From a checkpoint of a small transformer trained on Wikipedia.
Size: 12 layers, width 192, 2 heads of 96, MLP 768 tanh GELU, vocabulary 8192, 6.96M parameters.
Architecture: LayerNorm before each block, learned positions, biases, tied embeddings.
Each number is 500 + 25 x the weight over its row's rms, rounded and kept within 0 to 999. Layers, rows and columns count from 0. Numbers have three digits each. The size before them is the row's rms in percent of the matrix's.

# layer 9 MLP down, 192x768, rms 0.133, rows 0-191, columns 64-95
096:479472506491516541479470498517464481494483542517487493510497502526518548501524459502521519530487
098:493519525526555528490496482498452521458493537525520531493502485517456497507457513466486533508503
094:494504497510531517497522431479507501507497465515476484488463491530498515470529495506465433518504
096:512506491484481521521488514545494463513497539505487505489489501466527491494464483504498456498487
096:513510525517506498495491470466516508499524486493532499451462475526487497474456507492541509510489
105:509473507447513509448552493539510521502495492502474459517516495487507520441503560490495492512484
109:520502485518495475499502525469481497496493513528565507495480452507483529480470461476431504496523
093:474583492569522502502493496479515469471514476521515471551504465488474515468487481509526462525521
126:485521507529546499489527496469531508521512541521501474528496515509483524503516515530487492503512
091:487457467518472484504490501483454481494483476465505498464493509484512529489493515527490482509524
096:461528549550477507471521452465497531439506526506494528542507483512514482472519526545466457497531
100:460450490456482499442456532516501472487528438441507483492522467494505521527427519512493528522499
099:526466500495489472461520521531492498524520516486493501470516487546517488513478469508464517499494
097:476505495516503471488485515516516465511493483494458515503496451520498449541487502453503484466496
098:497524519462482481498482513473497479474506494492498509512528503539540485518509494518495515509517
092:496514425499500512508541485462504502477466471472496539482507495462480471472489528486509508500469
097:526455500471506477481464494480481532484482522451511502457463474495540506477508509480539498502522
098:509508516544504467486471498506507502494546510524514521488473512501545527486507496543516488498527
100:496506520465495517497489500487511546480485486501498467451459512498475492506481486480508529474481
093:507487531487500532552485493524487489497520488502530528482515521571495511540503420506520522501495
095:503481522518493465508512497549524483525461441511536512502448488476512471503491485517515530517496
101:514527482491549522515472512477505490495513512468493477506505522509501480467455491525485472520497
091:510504460507527492503481536493467518507502475469493477513508528467466504517487516529511455497497
104:519478478513476490539490460515487491517528512535500496500477521496523478513536510531497531500500
099:512460479485530511533496513520521491468487483502474512502507461502470517476519474518476462546495
097:521492505522534502473508475530508490491483481490498497499530510492499447479472476501497494529512
101:487519524455503515490529513492528496483486570508480523490512486503481486506504509509511465510517
095:507500530509478517486536483526463496494498534516486522459481501550537471546506511508492487518500
092:493471469486511524472529534476504499522484528502443495519508449512469504466490517509495466497500
094:521551478505507482479508512530520478515522491479511498452496561495536498520459477526525523478477
094:521518523561484547505562511505491470507508480502508506510488484485469487502485541517510468516467
105:475514488451494505513541500538454497456493517513495504514493504494495519564550565518482476483493
103:510475494444502516468542516481517519522530551469544475488541458487484471495481504539528525495498
104:490464445469477534445474499531495515500500493489509492500479497446476494476544461497482490533500
096:528508514489541508492497502482525518510496489482513536512504497504495524481530492526473500500496
100:506496452474477502512503460517509488510508520485483494541516521460457473476487521484517532527484
097:526430481508498531500491481524515506520523483491524476571473471516503516539509542508491476468473
095:476504519554490525537534476501521496502491475501486497523525501510433493467507569547496519538500
102:497516497521537518536458500488506518495464482521485475467481502503517491506482500467489522503504
099:502473497456469468472549518489497482521496431476496518536491497521492520519495424530503502515513
098:471452507478527531501497486518464483505497521519453461441528531523486512520522519478500520475499
099:466443522503504480478565505518523511479478476474520514488493519522470478569515504524523486505493
093:487500514468470530511529471517532498499463494476502483498537509494451469493451468531478552538507
104:525476528493484473517519524525531499492499518508493499495499503471509513495470533522518516470494
098:494490485538492531481542483436513529503515488492441472486540511429464513494508451532472542547505
088:519465500449531489515466539480507472472497532483455517470497467509538523521528513481493509492500
099:482505475458492482488497495529499499487499513520509476503476476520512448513521522489538469467505
102:547515452527477470525461518467517520506495496524443539466487506442499483486435514536548527500500
103:482534476541515462456504509480482465499498490497504517478468452498526506464548516472531512550467
100:424501536501532530502496479482544522492538462490501507489529515477496516472505496502490538494502
094:461511523492515540469458500509502511459487523497436498449488534488501455526466526469495518494507
108:471484481520482473511503488504533474494520494553555468463493496552547522485488460489503492486532
102:480469510497457466474480512453482500501473493500477521543481505513537509519516494451521482480489
099:490497448477499509508495482488511494476482505518500529470532506439476509523530472487493491505488
088:501508506507458462458500522483484453477503522489491518529479515484515535507438515465499477500521
097:521509481483509503514508469528482515475478540541503523505488529545528521489533510480494510530484
104:519458449498482486469470535514469450515540496501502515485504487520524528495523497521518514414504
094:470500484537492519455518509523473518523507498486508476506529474494483480529476516497482504510516
101:493482546494487503489496527504502498466464534474500468489442504529472460514515557461459530511500
097:518515521490541505478534508455473518509501536504546477497479534506481507457489480494505498478473
103:505498477474509455485488554515526482503509471508477486499507478527471535501454462527500453489509
094:481510486480502510526504500481488482456476477508482487444505522475498460504496493539520512450514
106:502493481559499481489535515480521538508486475491473516497440520535528506490477479517487553495467
095:518477521502500471498480516512490489464516546502447505500498476528486480495457525526512525515477
108:534534530530440491523509516502466498513531499496505513515509519491479454564486489504495502487499
099:485494528533485481486517529541507497464575536497455575526482510497504483486488489490514513510511
100:464511478490505492505481493498438506524482453488526523498488507541508479475467517503483546530503
095:484442467492524560533520520501453526487465495457501516535520475502450501475495552498522486535511
104:489525480538525471515471470468476483532482533494460489509494471474519526482508502487467478484480
094:505543514509527538493493491525497433475508453504507488533477537505485519509482500475525501487487
107:458482501500513510482537484509513467481490466443468507528499480513533507497513477498499491497492
098:491518468482507563505517504486481501516487536487492473474491460481473517517477485567499492524497
094:508523516462473501485541510512475517528492506498481473463455524465540469482519524511544529480509
096:476488541473515516493568504476495516498485528533504506548555536506537552550517490539501521504509
100:534520474489506503500499529490488503480534494496487501498513555510519513513464524501495525546489
098:527545474500483512516533498484502480494481482470486501478484541525522525515491466506489537495498
112:492500518503458528509504522490504521478463509491464499514509504496490509495479471512528507508461
097:488447451441493496478523481452481536486496513517492526489477478503510506483499485521498478541504
108:506473518540557526504512478493553523517495443488499506502472509493506502510468490510493511472496
096:470439460515495502505492521530553484537517528514479480478493474476505484495534485544497436496510
094:528512467476538516500484484472469484483522499492499496519502556497481503469554516523474491540548
098:524483529510546556529481475456465520481491504517524494471487522517495530525525493523503474566494
107:560489493463497519521527482514495518490465538542493480517522514492512497503506529515475491477494
095:499473532524523536509509466503487513491481486506492487494558524477447447462508456428475507515505
106:520483533508484506474469478499487494493542522546498481495471510496527494506487516507530501452519
094:472522504503476488472493493441575475497501518511461529516556486465533475498531533530520498497522
095:503508522476463526512521482511512506479524569508515502528482529492495510518516533492489508516520
098:507558528529530527538477505507503504523518491517515468533510481484531458478511474525505543495505
094:458467487497515490492534506472538476496498526536479439473499500501516495510507463450478544495495
097:471541496495508523555497505495546464514546521524552535518487461498533516474512497485496537464492
110:537485505490484443517482486541451484493526491510515515492501520505493517486495487481500519496512
096:501447483524475510476487458492510539512499466468500470450554517510458462494476467501450511485521
101:495510510478503506522517503528466473497458502513500521482486510498506508478530456500483490517530
101:511510511474541507456493532471508516475458516429531576477481488487520490408479489520484520531472
101:502484511523499494492489497474522513512507512513476512524506514515507508467512542503565487476485
094:481468498516471490518515499513535484505483501504491444514452496504501474511507480483508490522484
107:484506476475524532504483518531468470461505473544494532502528467498490544498503495506487525547475
101:550540496427505512481503496529500510454494499526472488495543485488488532543520514532497496471493
097:511489500526527520465548505529507502475537425488524473491483495513533543456492519486486492509502
098:436503509511490501496490555505507510482544526493493495500499508503496500519470460441527497498512
108:479501505479476530521505479570456487456485561520488476477504471499485468501496504481488528542467
106:500515545496526529536479486476475462495460497479496515518518485491484517489492517547470538537478
100:491512499582497458472480520505489474483487519509504479519521494511468525458478557483492528514511
103:523500508486528513509521488497475487459470531504467516481511470534494504536477509464517440507493
101:493531535461485516484488531478514531492535501499478450479484449503520499472521522466519516510481
098:498487506537514489541531485503523560478501511513475515536493521505554514487532485499479485521494
099:503502533555514525482451487464529524499479509478506519466515474500525485508546472540494498506488
096:533450491514532535490494497472470462485509496531498464487526533527508509525477459522453477521481
183:487503488495487472536491441469481508515480522490513485493525487492500506516478499516481498448426
100:515460535501512489487512475507542540494510495521444535497505527500532505458450493512493489477491
096:502550511491534525540484515504504478479497480460471487516475496454516517531503480523542522537498
099:512474474503505494498490506536477489525483505502511500506446528509486495494476425480498498474492
099:498474509498529524485507490452475490496500475538507514464470484518496464484533549519498491505538
103:491493463497485475545548545509443487488475490502492476522539492536444506477515501475485509540478
098:485482515459455486520508498523493470500496518516512495520477406501524513482494483475480481461493
096:489465570552531515489469506490501486518521474507506517452451536511473487497504489499519479524470
096:478487455519490429483468518474510534513513499540577491500522518497490494521515491520490502485499
102:503492512465512510508514532515547485466481536512487476494506509484451459484496463518503538474488
098:511485510498509511531497503457463473505514525479514481511489449485503501493557447502492470516491
120:494436498503479475516537489473499496476519524493500457481515508494545498507453467482480493465493
102:514469505516507484495469506492472502484547489511505480539469528456527514489552471488507486513505
102:500542539439524501454481463465528514483497517482502495466531509522521472471482517500463503542521
099:497506498503513459472516528494497517523490489481498505534524497486488515469493523493532487466506
100:531514539485516490510512459501451519486481506492482483502485533484463476515486492510485501501461
099:561503476511495509430511466498490523525506479462443499497500529533532507557522473527514525471468
098:464505507473511469523509472539507480506529472446506459525479497500505545501497544482464529473529
100:480457492503514491489454467548477487491501458546491503503489509533494524499508499522488447514503
096:499483487523491474488523499499458499534524485513531520498469477486510522546524507511509519521525
100:498495490480518470516524495471539467492476479472503489466479530478457486519472510521478521529488
106:511455519496496499492482536506516476473494485487492494510487498554504474504517491486510495507495
101:481504512508496485543501484508541527532508497508496531496473507481504523504538500520496480485506
105:517488487484531498482503523498476528509517510478476490526557554487460513488505502487478496526498
116:509528479534492496490467488520458517512494492479542497536482455451463467483489472539515522482510
099:527480496433505488548495543510500474496468518508522539524526517519499512533506530463496507512496
095:543521518509494482537480486488554485499493578517510500533505498490470471460480542499494520540504
100:517493519499532493497479512496496507484524506533483525496465527532498504500498510477513512462522
093:498490517493516498483503510526495507491481516494499477489511516524479466514497493506500493486507
097:490534450497507496474540483515497508478501518513494527499514516489518495494504496485498519468521
102:503461489460502504502466530538522472530527458503513537506471515542517522506538463479514500492505
101:499489479527470524507458496465477511484499515489483473504508526485475474525530527461507519504485
094:488489477512517526512516512524516502541478512493488545511491469519513515486504491493493485515518
099:523516520502451484465530505522506503497500518509486476481482502501495548531504477555506513462504
101:495491563492471480488497497494539538503504499522557509504487507483552500503439533497509489505501
099:520522525452512506494465499501529483513460491443523484519473519501524502485505532492479537485484
093:504539514517486531540529511500479479477479486505468536497454460469464491471475539528534510517476
112:485476492488517484483486519500490472504511477508513498484544532468483535526461476506491509520480
096:505514537465543497494498491509445514494530514519505507504513490536489507512495508516518494509522
098:514510495490522482489493510485454510510516499516507545491492483510499530506513480537514483474509
098:477469498545509463526532498528490524496505526488520494471490503465479465448485491478486507505500
098:491533518537475473465496516492520466528529493514528553487514445525518492493465472465478464513454
100:512481512532490461519500437538585454541547510490513508504525465525515520519487502448541438470479
104:494533483494480516537497489474515504488523503504529480476516518459520472511472494437499509499523
097:518477483476504496507494537523477459507474494530479529481503475491463527494498506423501497519502
107:495500485514510517564505502483525475516499524498493561500543521504483480507500515527544510452493
093:490499549507483457480458493544518478520562494483516480481491535485524517510522529517496453471504
099:510528517493516472491503514507502517499486480501445496492479504492471515531509492488491521466492
103:506498539487509517529469506479495523559488527494502479498524506505488538511502495520503518489529
093:493507522491441456495550512523499497498492472441481487512493531494502483529533521514504489509496
092:510515529492489504497506469505504524501458473521533498508471496496515492462509469544470512518477
103:498513468491480481534514519499476489527518501525479495524531510489457502536473542520528519486510
096:496536548515493501487504516518501470485499467503477516512508546486495468498489555519562489448526
095:457560522549494518492506506527495478524534541519478545532471508526499523490514506497482473511513
092:532490469505519485483490495530512483500498444539495497508492518491500481489511503489425511548502
099:536531544449522474536506513489512506477522511499476495517477471469539538485509476492563528483487
098:530478509501517487449532491469499490522527437494530504519506489527512515474511479495478544475532
097:511527475503523519535459516543535524484457518492500534508522429485523509511551494518485559452518
100:508507525502536561489484487492480514495498521498466493473484445489514540456545490465502467484470
094:502543497479462492487497509470526532465494476546543482495520525477498529520477500459496465535513
096:524548489535452477469503500475453493502505484451500514482490481542473482485550496521500530526513
099:504505537461477491508444550530510493537513509514481492503517506519480486532490506490493537504466
101:477445513526523498458502500503490523490576490528515495500530506489515537503508491448494535540471
106:486527491503470506526486494487514542516480445512474517460499501475487539494503459491483462518488
098:511468498460491522492522502469564505534497483486508502522490457453507520485544538522513531492482
098:498510525484490483516515511488468542472484514517456542484496503458492500485546542501484468490504
096:490524516507496523498506499511531481478437460513476507480520499525485548472504507491511519480481
096:513476503499507532506514528460517459459498511577517507535502485486546500516444539521501537520496
090:493500500487491534491530469511496455509493476502543495510516473463530511529523463483513485514493
101:536507523479498517480471529483479493485505511493489504522530492504496496464503482505481514508513
104:475492472526478518511470499523472505519519484517570533532434491531510531533549470479494475452509
098:467493477503516489559485505492535500498497488443491473503524439503537488500544480494499461499502
106:492496523459508511479536559526445507511498454496505469542495525505517494537500520546482503498514
106:474495498483467492487526492506467495516466486465469547524445517478510475524482491497494420524499
097:458537512522526496491515487481523511457490520486475518539493579511501478488519511551466519487492
098:516486504486537526524480496525492483502482502462520560512530493504544503493495480538509498494499
099:527497498471510493506508501502474527492494515483454492500521527470490494474498485515520447519489
094:485522489499454537476508495479562499488482460523502498491514541491497473529452484522464467497501
100:521557530497470488490478510440511504490478487473497501507474482547537483518487492505494505479499
099:479540508498480517511513479490532497488506558494497498499489521560483502490502475500499490502505
101:516484491532462475506500508495563506498515566473516521476496513457525510513528527496490486491538
100:517457540528500494503515517466495518508488538493511486485487497516486480481463551508520481522521
098:496515481487516532504462477545519550480499533518513524486529480491493497520484428501514468495526
101:523486508500509527531494456493514470496462443514528483525510485535531568507479475493429476502498